python train.py --head_dim=64 --vocab_size=4096 --init_std_up=0.0517 --final_lr_fraction=0.0 --batch_tokens=[32768, 65536, 131072]
Each number is 128 + 24 x the weight over its row's rms, rounded and kept within 0 to 255. Layers, rows and columns count from 0. The size above them is the row's rms in percent of the matrix's.

# layer 5 attention query, 192x192, rms 0.135, rows 45-53, columns 0-191
size [116 115 109 118 114 106 107 111 114]
[[157 137 129 117 143 102 135 122 119 122  93 113 143 102  99 111 161 129 143 135 115 129 128 136 112 110  98 159 127 126  87 169 160 133 111 162 105 138 145 153 117 147 142 139 100 125 151 115  94 118  86 141 108 108  94 178 124  94 129 104 139 123 133 123 122 166  93 110 154 100 113 157 116 125 118 119 128 122  81 148 199 114 131 126 118 141  84 136 143 122 105 125 149 120 141 100 110 104 145 117 122 116 133 150 138 132 117 160  96  94  94 104 143 188 179 133 136  91 125 123 124 112 145 143 109 171 152 136 132 127 107 117 157  88 142 100  92 162 134 127 144  97 152 137 120 167  88 159 161 184 158  79 183 142 129 103 115 156 114 182 151 165 122 126  99 119 108 105 115 117 190 135 126 110 149 126 115 128 151 139 156 149 146 111 135 171 143 141 146 127  80 119]
 [133 112 131  91 101 137 133 119 152 113 103 137 133 134 103 148 138 122 146 149 107 132  94 130 126 193 125 108 130 119 139 122 147 104 165 150 161 154 143 112 135 136  94 121 110 158  86 151 115  99 186 126 142 168  93 112 178 150 120 143 103 153 102 128 160 141 109 165 152  90 128 134 146 134 135 102 134 170 142 117 133 128 144 117 109 154 147 135 121 181 106 124  95 118 129 143 151 134 160 133  72 128  83 124 132 129 122 114 139 107 125 153  98  98 115 140 179 103  94  98  98 116 140 133 128  84 138 143 122 176 152 129  98 117 119 140 139  78 100 143 161 108 131 124  57 144 149 111 137 151 119 156 132 157 127 128 120 108 141 121 131 122 143 123 141 124 154  89 121  88 106  55 140  84 149 146 170 153  97 106 121 142 116 127 126 139 182 125 109 155 140  86]
 [140 156 142 121 107 148 109 135 151 131 137 123 105 144  99 152 122 104 113 132  81 144 113 125 128 179  97 131 175 146 144 182 143 103 189  75 108 122 144 121 181 102 165 124 110 126 140 136 127  67 170  81 148 134 121 153 141 138  76 100 122 136 133 117 168 138 109 176 100 127 137 126 103 184 163 114 134 123  94 142 107 110 125 134  95 140 127  84 119 131 119 109 135 104 118 143  97 143 155 108 160 121 123 125 142 125 167 146 102 132  93 161 135 112  68 143  97 116 118 117 137 159 125 107 143 139 129  84 114  93 130 121 110 139 137 117 155 108 119  84 101 117 140 119 143 123 135 144 170 140 116 145 126  97 133 164  98 115 174 107 133 156 119 167 120 152 162 128  87 121 132 111 153 174 157 129 123 130 119 131 153 138 173 159 162 125 140 115 127 147 141 112]
 [114 123 117 124 125 117 121 174 109 143 137 107 123 136 116  91 131 152 128 119 121 103  97 131 136 119 126 187 141 155 139  47  98 166 158 125 117 127 103 132  97 143 122  80 137  87 151 146 116  86 165 135 115 154  72 113 147 107 149 122 122 114 134 143 136 113 137 140 119  91  64  90 104 149 149 139 111 107 142 120  77 158 146 124 149 126 127 153 138 190 133 151 119 145 132 137 128 129 185 140 156 167 110 128 133 136  96 138 141 130  78  90 110 132 104 127 105 143 124 173 100 143 109 166 163 101 133 146 129 131 121 166 104 117  81  90 101 122  94 157 158 135 158 153 139  95 127 123  98 137 106 149 124 106  88 126 106 151 156 146  93 131 159 116 136 149 137 142  71 113  96 155 128 122 129 148 120 100  90 149 142 138 144 130 115 141 124 105 100 118 124 117]
 [114 101 171 132 143 107 135 133 134 128 164 160  85 106 105 106 119 110  97  97 112 134 138 161 122 126 138 107 172  78 159 127 127 170 145 131  96  92  94 141  97 132 116 147 152  51 104 128 136 105 164 113  97 150 123 101 152 162  98 118  96 182 120 124 131 148 118 101 169 125 159 134  99 164  86 148  69 123 134 141 112 121 110 149 143 106 123 143 135 120 127 138 110 136 165 137 173 113 169 160 163 112 143 150 118 160 154 121  87 146 126 153 119 148 124 104 133 131 157 121 121 183 137 109 103 133 117 133 111  92 147 130 153 141 133 141 153 138 132  90 102 139 120 147 104 126  91 151 130 128 164 109  96 133 110 146 158 122 116 141 111  79 110 149 169 148 123 173 121 125 168 143 128 124 106 137 132 168 145 129  97  85  85 112 120 157 145 132 116 142 127 150]
 [ 92 131 152 109 105  56 168  81  85  90 155 125 128 143 135 128 132 137  91  99 146 157 123 107 141 120  92 140 135 143 142 106 157 184 176  92 128 112 169 129 120 130 142 142 117 185 121 119 136 141 116 147 149 144  25 134 162 107 150 102 152 160 156 120 125  95 152 115 123 115 104 100 146 128 137 151 156 106 150 144 153 112 106 125 144 110 108 159 115 113 158 135 152  97 161  80 110 152 164 118 122 118 127 108 154 161 125 169 138 166 129 116 102 167 166 143  91 152 128 138 117 123 124 131 122 116 118 119 135 124 122 137 125 115 129 114 125 115 127 161 148 122 124 113 117 125 117  94 109 176 115 114 120 152 144 120 113  81 132 121 129 121 142  91 110 161 135 106 111 179  80 143 135 154 102 157 148 138 103 128 166 152 147 106 135 129 139 136 149 143 115 107]
 [160 138 143 127  66 144 146 144 141 122 113 143 112 132 124 117 110 118 121 122 128 115 142 146 106 110 136 159  96  84 119 111 149 122 144 138 148 131 116 123 116 127  89 138  92 132 123 110 124 108 160 131 118  89 142 168 113  89 109 189 122 137 158 148  92 168  93  94 127 169 111 144 117 109 135 145  92 130 111 118 107 169 135 185  93 115 155 122  87  77 119 160 119 131 124 123  97 122 148 126 149 158 134 132 133 145 105 148 133 130 134 114 116 128 163 140 124 143 124 142 136 153 106 130  76 135  97 154 140 120  91 109 126 134 139 119 170 150 101  78 156 121 138 157 157 135 162 133 104 104 134 123 102 138 145 124 165 137 109 169 175 146 144  89 121 175 137  66 158 134  86 125 120 127 107  98  98 153 119 132  70 154 169 120 119  94 126 133 176 163 120 159]
 [156 141 161 176 168 143 111 166 156 179 124 113 130  65 134 111 168 126 124 128 110 116  99 147 117 112 133 157 164 119 128  82 111 140 103 129 128 100 110 130 118 136 103 134 124  98 153 136 161 133 109  83 147 140 125 161  92 118 128 145 113 153 116 162 116  85 156 115 122  88 115 114 134 135 144 125 130 125 122 111 172 147  81 117 135 101  97 112 130 126 165 154 117 128 117 139 116 169 124 164 141 140 119 124 143  88 126 125 126 145 123 138 140 100 139 123 122 116 197 124 156 130 120 134 129 108  79 114 120 110  88 118 108 112 126 106  92 159 196 151 129 136 153  88 127 126 181 172 137 101 103 113 131 141  77 130 146  81 133 119 107 145 137 156 113 150 116 102 121 129 133 115 152 121 107 123 100 160 120  91  88 154 127  81 140 112 160 118  90 132 181 141]
 [ 84 169 139 155 135 180  88 147 159 130 141 135 141 131 153 128 131 133 106 127 113  86 127 117 114 119 182 133 126 105 109 113  73 118 116 128 143 159  90 163 125  89 115 120 152 114 147 155 115 117 106 166 133 140 121 148 131 106 119  94 123 132 129 110 144  86 191  75 116 121 156  97 103 134 111 125 127 129 145 123 152 151 123 138 138 109 142 132 108 122 154 120 109 126 134 123 144 140  94 146 129 178 138 155 133 157 131 119 141 123 153  94 127 141  96 119 190 114 123  99 130 152 147 116 111 124 112  89 129 135 109  97 179 126 112 112 160 173 202 150  96 132 141 131 169 175 113 112 105 144 150 125 135 148 105  87 157 101 136 130 123 133 116 135 183 165  94 155 121 130 166 117 162 117 124 112 125  89 135 124 101 107 111 108 120 116  70 129 141 127  95 161]]
# layer 5 attention key, 192x192, rms 0.136, rows 45-52, columns 0-191
size [119 120 111 126 125 112 117 117]
[[157 148 146  86  95  91 105 124 166 141 101 120 140 158 119 110 116 141 155  87 123  90  93 129 130 105 118 118 144 119 143 138  98 158 156 144 109 110 155 123 130 116 123 129  98 138  86 131 116 142  99 133 118 117 113 128 166 146 102 123 159 108 142 136 109 114  89 150 134 113 117 100 127 117 157 111 117 111 128 133 161 107  97 119 119 153 151  80 163 118 130  81 162 125 152 113 119  88 132  93 126 119 104 165 149 138 124 170 118 109 136 124 135 180 122 137 114 123 103 121 114 152 186 148 114 127 142 110 136 147 125 118 157  84 119 116 139 124 123 124 142  79 122 160  95 158  72  84 165 159 163 152 197 143 149 112 113 143 141  95 148 162  83 139  85 130 122  80 150  95 188 112 170 145 139 140 160 121 154 117 126 162 135 128 141 130 132 147 141  94 119 113]
 [103  92 104 110 138 182 141  93 152 124 109 147 141 185 113 162 122 110 148 141 120 135 104 124 112 145 142 151 165 125 127 123 158  73 137 124  98 151 145 149 110 174 141 106 131 121 118 116 151 130 170 138 134 164  91 139 169 126 187 167 137 139  99  73 126 101 183 124 118 121 118 141 123 132 149  96 138 141  91  78 130 137 123 112 126 140 115 153 108 115 143 168 130 153  71 126 127 117 118 143 129 124  46 119 119  97 113  97 125 152 141 148 139 124 108  91 167 126 111 127 132 131 149  82 114 134 128 127 129 194 161 138 116 133  81 148  97  92 118  87 151 117 125  99  99 123 166 126 146 136 153 109 146 105 108 108 105  91 147 113 117 113 148  96 121 131 138 124 150 131 122 119 136 164 129 158 149 166 151 143 110 127 131 148 108 135 133  93 149 138 124 153]
 [134 134  85 160 124 114 134 156 137  98 146 141 155 128 120 144 163 119 128 142  86 122 129 160  99 153 128  80 158 166 126 123  71 153 167  86 137 137 132 108 155 101 157 112 115 123 101 132  97  73 137 115 142 133 150 144 152 115 106 166 137 181 117  85 147 123 145  94 125 105 125 134 130 112 164 114 129 122 100 163 113 129 123 127 106 122  97 107 126 101 159 127 113 119 129 114 128  94 168 151 132  68 156 129 151 159 111 130  89 126 110 178 159 137 116 140 175 107 122 143 145 133  80 120 109 118 165  88 129 117 154 114  86 139 147 104 154  88 113 130  93 137 138 128 141 149 100 102 121 173 149 134 145 104 103 127  95 169 153 111 135 124 108 142 104 133 164 110 164  71 153 119 158 126 118 135 133 156 154 118 122 154 136 165 134 184 129 106 136 117 131 103]
 [100 111 151 148 157 105 125 148 127 131  66 121 147 111 125 175 131 135 167 130 127 142 139 150 106 118 101 165 117 158  70 137 109 135 160  69 127 126 129 149 101 165 109 114  96 136 116 102 146 113 139 140  94 172  79 147 122 105 134 135 104 139 126 125 142 142 155 132 134  86 127 125 123 152 126 143 121 150 129  89 106 138 151 111 134 123 178 175 152 135 110 109 132 125 120 113 148 128 146 189 126 133 142 131 132 116  91 135 117 108 135 101 156 147 126 132  65 160 150 151 122 121 125 160 152 115 133 141 102 106 123 140 149 125  96 163 129 149 126 149 127 146 139 127 102 134 175 155 126 130  78 141 109 147 103 143 100 148 174 176  87  98 124 115 162 103 138 151 125 149 109 133 104  87 176 129 144  80  68 141 105 149 121  73 124 104 123 138 117 131 144 100]
 [ 98 108 143 123 110 166  97  93  97 141 131 113 148 130 112 129 141 118 127 132 140 118 164 147 108 133 156  85 157  74 121 113 123 128 127 111  87  92  89 153  95 148 124 134 142 107  97 116 156 105 140 123 122 119  66 150 136 127  93 138  53 167 145 137 109 118 116 132 184 136 172 102 112 140 124 137 130 113 104 158 131 159 158 123 159  94 149 141 132 164 111 106 132 146 173 124 155  95 135 136 132 133 148 147 120 132 174 131 144 137 129 144 100 100 130 122 180 113 182 179 152 192 119 138 139 131 132 135  81 116 130 131 130 129 138 136 142 125 165 147 140 131 120 165  94 110 124 160 142 127 140 104  89 122 131 174 131  98 131 129 105 125 112 143 116 139  83 140 100 100 123 155 120 127  94  98 142 145  99 168 122 146  99 139 148 111 167  92 143  85 130 120]
 [ 98 183 111 106 112 107 112 121 122 159 122 167 137 137 139 120 134  99 120 132 128 134 171 113 128 104 117 130 134 138 133 142 106 167 158 106 109 143 116 116 106 126 128 115 115 139 121 105 123 149 118 140 114 154  95 129 130  99 122  91 151 135 109 171 184 103 131 161 128 130 116 141  94 136 149 142  92 121 141 127 159 143 129  82 115 100 142 127 124 125 158 167 136 124 175 113 157 134 119  98 103 120 121 123 109 138  96 148 104 167 168 127 105 148 183 102  49 132 108 100 132 107 129 153 164  91  93 102 170 120  98 129 145 128  96 130 110 160 116 120 118 109  72 124 134 104 120  86 120 147 103 130 138 158 108 159  89 147 156 151 144 142 128 126 104 143 151 138 105 171  82 185 107 148 128 155 148  78 110 158 173 155 127 120 169 155 136 119 126 140 156 107]
 [142 143 119 116 121 110 130 117 150 118 123 116 118 121 135 108 117 121 125  99 158 139 115  95 150  93 146 147 154 136 110 113 177 127 159 146 120 164 155 159 136 151 138  98 111 125  96 158 133 110 138 115 133  83 144 130 156 123 121 125  77  93 136 130 113 175 135 116 140 145 117 179  83 140 124 125 142 118  93 144  87 140 146 124 113 121  69 147  69 142 177  90  98 121 125 156 125 168 146 147 141 121 130 107 128 159  79 165 131 146 143 168  84 153 139 102 136 135 109 122 142 167 132 127 109 109 121 148 133 122 130 123 134 168 112 150 167 142 100 143  89 114 135 145 131 131 174 108  97  98 153 134 117 132 143 139 165 169 100 148 111 127 162 113 125 182  94 122 135 128 116 150  96 125 130 143 142 128 108 172 135 141 143  80  92 108 117 153 209 111  99  95]
 [192 125 178 185 196 112 128 137 139 141 125 129 148 107 137 136 167  86 143 127 114  89 141 127  98  93 143 137 148 105 152 122 124 169 140 149 139 113 110 128 107 118 104 138  90 179 100 133 121 115 123 129 116 142 104 120 107 113 139 108  80 159 140 132  97 127 140  74 103 131 118 130 153 147 110 137 109  86 116 131 104 127 127 107 146 148 162 138 115 151 127 158  85 131 144 133 101 163 112 136 113 101 127 152 109 110 144 101 107 124 121 143 173 134 125 159 108 102 142 110 138 160  83  94 146 122 119 124 103 136 136 126 103 173 146 144 125 139 145 151 112 130 107  83 145 167 162 117 142 101  91 136 149 111 104 126 120  79 184 119 132  75 121 139 179 151 140  78 139 114 138  86 152 107 132 158 121  96 123 130 132 143 130 135 128 104 163  95  95 106 145 137]]